config = dict(
    head_dim=32,
    d_mlp=1920,
    activation='tanh_gelu',
    norm_place='pre',
    norm_eps=1e-06,
    qk_norm=False,
    init_std_o=0.00441,
    beta2=0.99,
    lr_head=0.012,
    warmup_steps=200,
    batch_tokens=[65536, 131072, 262144],
    seq_len=384,
)
Each number is 500 + 50 x the weight over its row's rms, rounded and kept within 0 to 999. Layers, rows and columns count from 0. Numbers have three digits each. The size before them is the row's rms in percent of the matrix's.

# layer 12 MLP up, 1920x320, rms 0.104, rows 440-480, columns 160-239
094:498518549480520611464496502403490512518431543511495495458376527548549554492557523496437475527497548465535543493527528442414397425544522489412554555399529591524487512511478500437444496473466461468551431471586477430519513449491459498546555498
088:648536478450531411435563437498541443419595500553555524552485458495438592453465471453427529421457465512504551509543576524543508453473494560529459516469455448575434516476510607452410506577536424492374507519448518522513515537554483484602630489
102:565479462488482529490511451493490536551540501625497444464483614434486527476451534477501491469418482452409403497517612524469564454498470514575524497483478504472515532502436530459426493592478445612462553519435455528466543483521440511513517516
097:493458534474492483537564476559476602449489507489499479543469477626478543508483507416531481511479521507528660461487539579591505475465500470480410617501486513498442557472469452542480496612613427514523429574484459596543559531448507471444535448
101:497519475487522478613490514510625548539449538535522591515476568526551461578427465503486495494491480606553517434462474551525529494482503340466487559443575531417520516437510533540526587368516477470509535468491511544544491424546475527493474546
098:446485570509572479484556525492562559434533475525570470560523538526534530544484501473453446388534496464491503561454594460568543493416565399519487490515524520576536411501533516491513488495486393534541489395499516507501588555523450428414480557
102:510502510471503524441540463400467544435597431558428493481464572522513517488606534490519483412519456523431372565418474516563609449442511504601583564589581482501491525545538445584567516423549430472469521551559454548372515528429451611434523462
096:469570470584514496525515579524449478458559490435455405566524650520504478488444484574457529449506480500431461550461475524563539506526517446527446492512462534561435546444440471364546526499440466625478486449496608528476596537417483506511473567
098:526538458540497474442536493513450507507521462559593507394486506605408527461484533535574448645453426441453451548418546493583473479535544499497539475523483389496543404528476517555470478482537585578478582426449507536496469516506428467476502475
095:415499478456495525489436481426505527455456522533477462441538450502414475468426569455479490545397503507461550426544464498545478466507471506503518478531480589492493449454529397597530429517497497386520442541481440431450461552373465540479500500
105:417474490549517498524525498459514482567530539582523534549550403474608581516455534534569526515542560405615462525554425450460506467523509466421518464472535478395571513520535448632442555479569438472446413488470569520571579505582610513542569503
104:551475533528576498557489402451492558499469436534426576493402490545483510593405433514488524541537494531443485564523472562559446417510510553443488520531525439528482507488496508495544498373466535469556459553442542485561543531529501429570497448
096:616393530561521448491558543429440506542522592579438481462445554460472529529527465499507521415446443425533447478575451371549473449559463534465560492531482462521592449603434481458417481556546474472522376462539583541530487527583560468568457510
107:455439504516425446516513587439515470470412454520508514529565596466511501568444506434486464545494422521555452514503463524533523533616516544528564578554468476575471493566455491463504522551540453603594467400610541503493587570497511475496504466
095:518491540512364511428464500504467481458561510550418542451466572530538452490468432457546454559561577509510463462466564516505470464516505445460435513514494530458487561546445556531515568501562409503545439443429472444479553519527438436543457410
101:521486508542490486457493500452518454481433562530458525472524566458585507453533533512534530527475466525507477478465485607450523564465488482366537488560415518492498498529499456480517555480560495529560520489486457588504527498490473561550491535
100:491440474502428552483494596526531482431569466596533490501525487515512595471466436465463510556552532498533488436512511558543531449482523555532514518470397477570550544408442404522580519408441541513610530489530454445422473497530484449461460458
095:464518524501543441516522481512391475495553534627570435541411537585421490435499455476517539484532484527481480509629462520563498471449569477533490503487456495558441533477482499502566564513558536496522500431451442410430549513501541562485522513
108:407463555539536451518474461419466611547515539502437456542524506465520511518487480485472469461463478560455517400529476456471528510602521458547433546471414518418415564517556548432564601504492466434535400531417521471463474425473489495534430462
097:501432650524498478479551425485428446485508588493484483553450511536549481491509466540511462459544439512420454500569486538531483480353528445544568466453516521526447385551493498582455605428475531473521517588435464496435540469482431450479501431
109:481509552571479463477589493500521489485486462567482439550567463499463565477402468494515497506503531493563512593513470465500564495590487527480590480605467409472427552426491503465531523514438462557513497432445471512494515489370562494551518516
104:460546455484527438543514456448428590570465483402495505581355584461487568506520460463606433609479472468482510553498490413454502556553500606480571510481452488493523497520409479488529489488549526472430407413561533440421524538467587536499492533
100:465480516502535524532506424537438521483515465515484476462568506605444539507466487492558469653480543563477523478508482500530464438494427558491501446535515500614500528536528523521510398565489436492519413477560469450509532585498542492500523474
104:511537532468484500543492530548485541501556483501551485545465455515423574555521544519495472535443481462492531513508498354515484401525535476531503526482496460492487452578447426517543551456539504482581480441427566494521557546448473530503544488
102:429545493501420634543585487568505597574491398437488416524505439596524460506451471445469471481464470485501532410534511400554557487500415450535484454494433415516543457469404479468403462455440476452532468468479547451483523441578430562414532529
101:562478547522565530432542487601513539553560515611489566507528533619636562392487542480500505538506486479455483518531518514389476450505488499474541540459448559496508515564552504583480554546633503591442467536462503424501499558399470471466534493
101:462519576474494490433433499554463545546471378579493450591518520507456496603482460380450533577488504342437461525466576490509494440549462537392530588512546552457499600472524484520454455439532434572457552419552483556474428561559455506459583540
104:519446503506486554551453525505514411464587532490469595556551441500528478496473474498381417516446514596583476432516556477588545531463484484533471520478441497331486440550471450499475442406496500552578490484527511456484571475427602469416481489
101:454522577550427447452559505515492501525468529450490444480508528497595549436463422591459479546462549508553465408522521544501480507552532503547466500416483493479561504579513527472486566530620536426515516542431446411441555529544412519565465483
096:412418556475428497544516512467438611497492454460594469422563536539425503505420443412506549493497545410448497513501605517531536538631537500506534424496523483395413488534438611545512549528437447455535603466506459503571508489507458414523474500
104:561553504515448585407443519552538614453506391481533472475460512484456505584443473494586460531429472555457459505517424419468483492539562465485577577562548505381535456444477401517532457467537518466464507572397459585489521491477556474559561472
099:496511504482560488443429465538561485468418547503507525542484492501433519411517499549447492402459596457433413524430537510540580531467444475542450475473555513436522448481484500432472569582428435489425650474500528505392491524425459547535446525
097:443573510519551573470534515558477498472462516515575391490424485524545588427484496547486547522469513454451575503487545518429545434539479580495514469383500525433450511463507557641491540473426510480580468455446447527437604510615485415523536511
095:503478487524490412473467509420534460464627417456482435524452461431620497492450540493440462407442471567531490437460461506439505555506488493606464499485613484529533555536531516416515527468458559499457490424421538492490587541538431418485464402
093:450549489490476456585538490499490558504550521463428513503497451430462478497516449475511353613432522477483450450529567470553523443521519491511472522392494455517551566490584456476541528606455517578445411485483311573477480447436529435534572461
113:479459398495476442477482473484505603492436591521598493504525530578463535483369498524427552453430420622545527483534500462462513441530497403518447615532462497497512471503463471580599484520518436496511451438488489489488492471487488512473422452
106:452503577471486540487442513542445566503563492509604533534493553545492537587450553491475453542426446509533483503559456516575487519508497471527528556476409404529588501483387519539599489546516439500530395481487504508507436547538458434471462465
102:461493497568558493549518516515424512475462475563601473526510479530481498524480490545485464488514512422508534572460419522523538453411460548526556599496494476566457414505510370548495571438572562472550389476506520521535484466526459442440536505
101:427565468510558576438437543492516470580359354468482540457467527521409531507508482464563473506489485518537517380461631506412436598500506574484464514512483484492506539501495466386500417541448496499441567494552557629524474484577421468518513491
097:424457485557450562466475450518498495447499529538460451537528567523502541560491435602456423444530459473506547510501457526537517504552445518553509444563535511540476422526491547476514548441504432492469584543438338493453441549440513492541554423
095:551437516526561445525517491473460518488489502543452493479540517488510522608530466502448523537448385540533508494527472548416460408441321556494519520465519534472503495504486528461569547504535486513461383491458526479421421512444539431477481482
# layer 12 MLP down (transposed), 1920x320, rms 0.115, rows 440-479, columns 160-239
090:600436395457443322497454554523478530485490460469501556603480577470476457422543430536501556372485553527579450445544456519540471539403553507505445559551593420550600565561439543465437615585528534504614453568444539564484457497466515507467461473
092:512407442530582586471511453502445477459547541444529453448502477505443504502486506454563537443536471545528550372438483500518483589483539537491493443518543482481473478460420415615569552409526525465485496461470520521484525477472575506515489530
102:445476462526587563481453565582473451487500487522444480521400499413515520510564511613459469401492599452428567467440508530439493532496557524472505460500549427458533579494414464485559521420531550487419584393483507558443459478484504503472511488
103:471557534484477523483462538510526549495495475488462500419498487514463488409539380485418495499439546560488490539524461473449619472521462458413489574560508535520516486554451497541555499476522579597474601537456573498523476371533582446472426587
105:515460433455520428518494443467474560530428491402579498510494650490424445523481561454520522386543521508524515501509538513488419493472575458468558463399398491587505490485571461507523485485456492497504417471537502511452580461485453512580499395
103:536511435556426602571481554429526487496499516516564498490572480551451508456573509401558495558515475479388555462535467447637479517523485496514465512487531408470506510429608407476468526517529532484439461568611470517483453495529453425369577442
100:498520481481547540412484418546505603517517508501476550509477522456526477461530450510479530493454525458477512570528483528517543564457589497621410484500425460560568514464600441428490440508487511559540404409606481469496507577502551544425574491
096:502484446521499483543542470398533434543548521619579642428490520417520498398607491529538519514323538513514533524481557493606485455524505436485598479426578483496550489427582457587520558463482435469499648430490439541588551485465605567578518546
105:483478491540554549547385448597454466515446475522586551462508532543444508510486534487596523545529511513571548402573548513558544461482412515588448504506393514543563454506414553525510479387471515481504506552519527503478479480570441454441556518
094:525436542525459513544539480449451589606538474508440658583467506492545488489542427480510398382479484524539452476507439484530473579527448413499522546543523475483469513480501533503535586538510449519506543478477463510616519620508458530583506491
104:510468496497513542543580477504495569582503514476485524467495470544565483654499572478524507473474503449519569455482420472513377520520539534545515407555506495566556514553551466515479490556532488548541504497577528498551534660414508523506473477
108:496466463565470396476560544510588534407461413513478532518578480499499447415562478625481461480472454622500521610556551576492484510478530412435506546551585509611442468562548593429511475451532581444448480449485586517472479440505555533507436530
099:535500505575539504523511490462473608504501487448494519568573455619539481464489491473500512476456490419464467571519512527587475587489538451448461579497453459507497577479578482497481492491600571488525503401503570546386467564473488514416458560
108:486517599518527513535491535579461495506476471491489453467483463447452502548479579472484465474473540516487417455470426532521457496495606507528459572458484614609522501587549571490456488419528596516531515539584535430548543531462485508446446527
107:473472587452577536500495498493526581488632467458468537495555537487584444478517376527410620486418473453505567519520468448540510570436423451513520607474421541436502508452608444516555523544582499543500444522466483539441532456408478409415468518
107:522488404525499513511482453545483506662409546475459494438494553547447499499485561569484595567457433497565507500457466429433433488494414589547465564480482529464522546486537529459478623490557561510460475519560420588510479555549598433484530512
093:534529555563504433500558494501494483519459421477589461496514431413509491432608538492452502500532554527470551510503549485536478439513565489445518529500539430493484499444586510506502471533479404542483547476551428451530459443497678517494495408
091:477546464447479476539526503546468493513456519427495482489488495472559517497460419486575473524588550461529514556550467531435492580503531423441494431556491425539501577565450518430488435452455546498474394468496568575513472436435542430528506561
108:640412558594492490502477442459471551488454525422644522578520512532448451548547458478523477420538554472458574448457487451485571492523519432462478433468483487435604453479602432499532517498469529541548409440525462394482482539498421508523505510
094:470521475454530486552492525469575596494471546548525483491527494548464537398438451497503462474461585490468494490432559471461450501435537480402498557485493505593525467520508526545442451518513453518547593418474472524614491444573550522563460513
106:571493518529519522406534603484526471514405521498474569504535521393491544473479510476591474493511465616477486492444541463599523414473535534439534512526520523433522506485519447521338489446484454544434487541465479504531559465576507490525536609
108:529484410493467496470604517477388503554531518529553574434508561524447591563505533554494618508464502506557480585431469423437534566612444463540544496452499442401469437507443496505477454546575575550448512498552594582451554527450421489520585434
101:468483455495432481441601528461443586473513479501476487561421511510450466473448528496473400533563596593575441492483589532443522531486539373629517459521496526537522500454458487435447479483602442483472481556408436481522483541584480538500520511
107:476515540563527600527470479522456528448556584464518423528488452426586554555554486549485545580435534627409483373477539528454580565503505530575476587500475539498546485520507479488445446467448611499493552510469490532499610467499530554469591497
107:478407541445415446575589570508521429587544491466498576588479496576456482525408477510441455496549491524496477551583448483487438517510505530485468551464454598523512497510399422430532417496584532388530445531487559560452469512506448488580504513
105:428579441406477541538470505514554519442522448536497494489457463550517463586509470495642416388437465497422500480554448421535478597527542505497638600495570500451466428482545518487567474486513546500506583485457545492498509631526415582523486550
104:455434467591387397445529484435454536454488580474549544442546565546549563470446514521509539393507419602506553438550500609547524545532515529466437514561629652553578572557472416485483498502450460462472543492473466494501543512515586454506491545
107:519567604498505610530476447565502474534543502457487543471498510534432574496400543530559491399504522461356516609477499402498512513462517557596566552487473485503606527538443509435472415546529459480532428448488454489562401511462477566579479464
108:505519548527512483399515496454516562453485484551549496408576414460541434496575473432545507541547520406454415438447446581458441579465542527530508421511441468464512483442568486444527415474502435507505539629509415566566487494512481564490400525
095:488504596438530458548503443543482427599510424566493570498594426598563454467452484511500573472519523528509507479423529537485466517424469506540458468490531598572486472504603413511546546507565462604479526546493477488493520412456462510468453551
091:511508506505612500522535543497505389469451484492542501533561473467462460389512441569545533479466487538494453523503476516610545480416436411547456477511526561501547483448553508545518494485405527491439495403502561539498511391508482582547541594
099:490561445522462531566479547562472564433453555511450555533434503460484579458597473500513460476449482515506540452529511531417473527447447536470486471590543478475496538456481536490517362438459502477544501521540514504530535584454493460556387578
093:457429429514524445555503507507514471454594551471430420503547595409497535521547408527595472479530569449529425486511567500466548512559525496414431642478542523471512434550588593525478466448379570573494499551538516513555448508463607580538439480
094:399443482490515607493506590590471545542491500520402546420490495461479448480526510448469501550511395610492528499488494599447505467513459514448503470580444612523508522578476567540487420439456535582512502478536534485532455394563532556567478327
086:450476542493564384568589410431469507496541561425531532519518512544443449472438583497500478476578488458481550545460482507485551455485466501515525453456488470493460481506426553465472486448499444608507515515611452588517492468561491503440519465
121:543471492374557448499528512523550521480426447491472422616505435396407522541520528482484513532535512429496555503551512498539536603482418512453492467459567619499477444566501441505533447485476475443539364518567508482536490517488534474534442418
106:497508467619445474440562453606534548493534496431525513468515466561535426527426479444478452497439504476473448469502515414477501501506465555468463478427488420598600520559456523547552445474487514517560410488488542563415488464598353456445440544
094:561469465514482511538485516464545472491463475469475547542483518443483502476496479552410484552384603495485535460394491474555499370505487534477449570452491583447405458458509577412525524455519508479447505588450506462365567457463446524450520615
098:490437455521476528465471446472488580424499516501536461489518539510414427556505450453457497585464461488527400589532576480489499474426390436491505514465561542480392514518583453589507441461493402490458497459459535537611418505490511563514536451
096:575505420465422513485531490439555465530473539514447546392479508421480529443533470474543495453498448564502547514465519498519558449510576590603528536602412511471535507462572500510488469541554541528545483543580580484430458464436517638540495495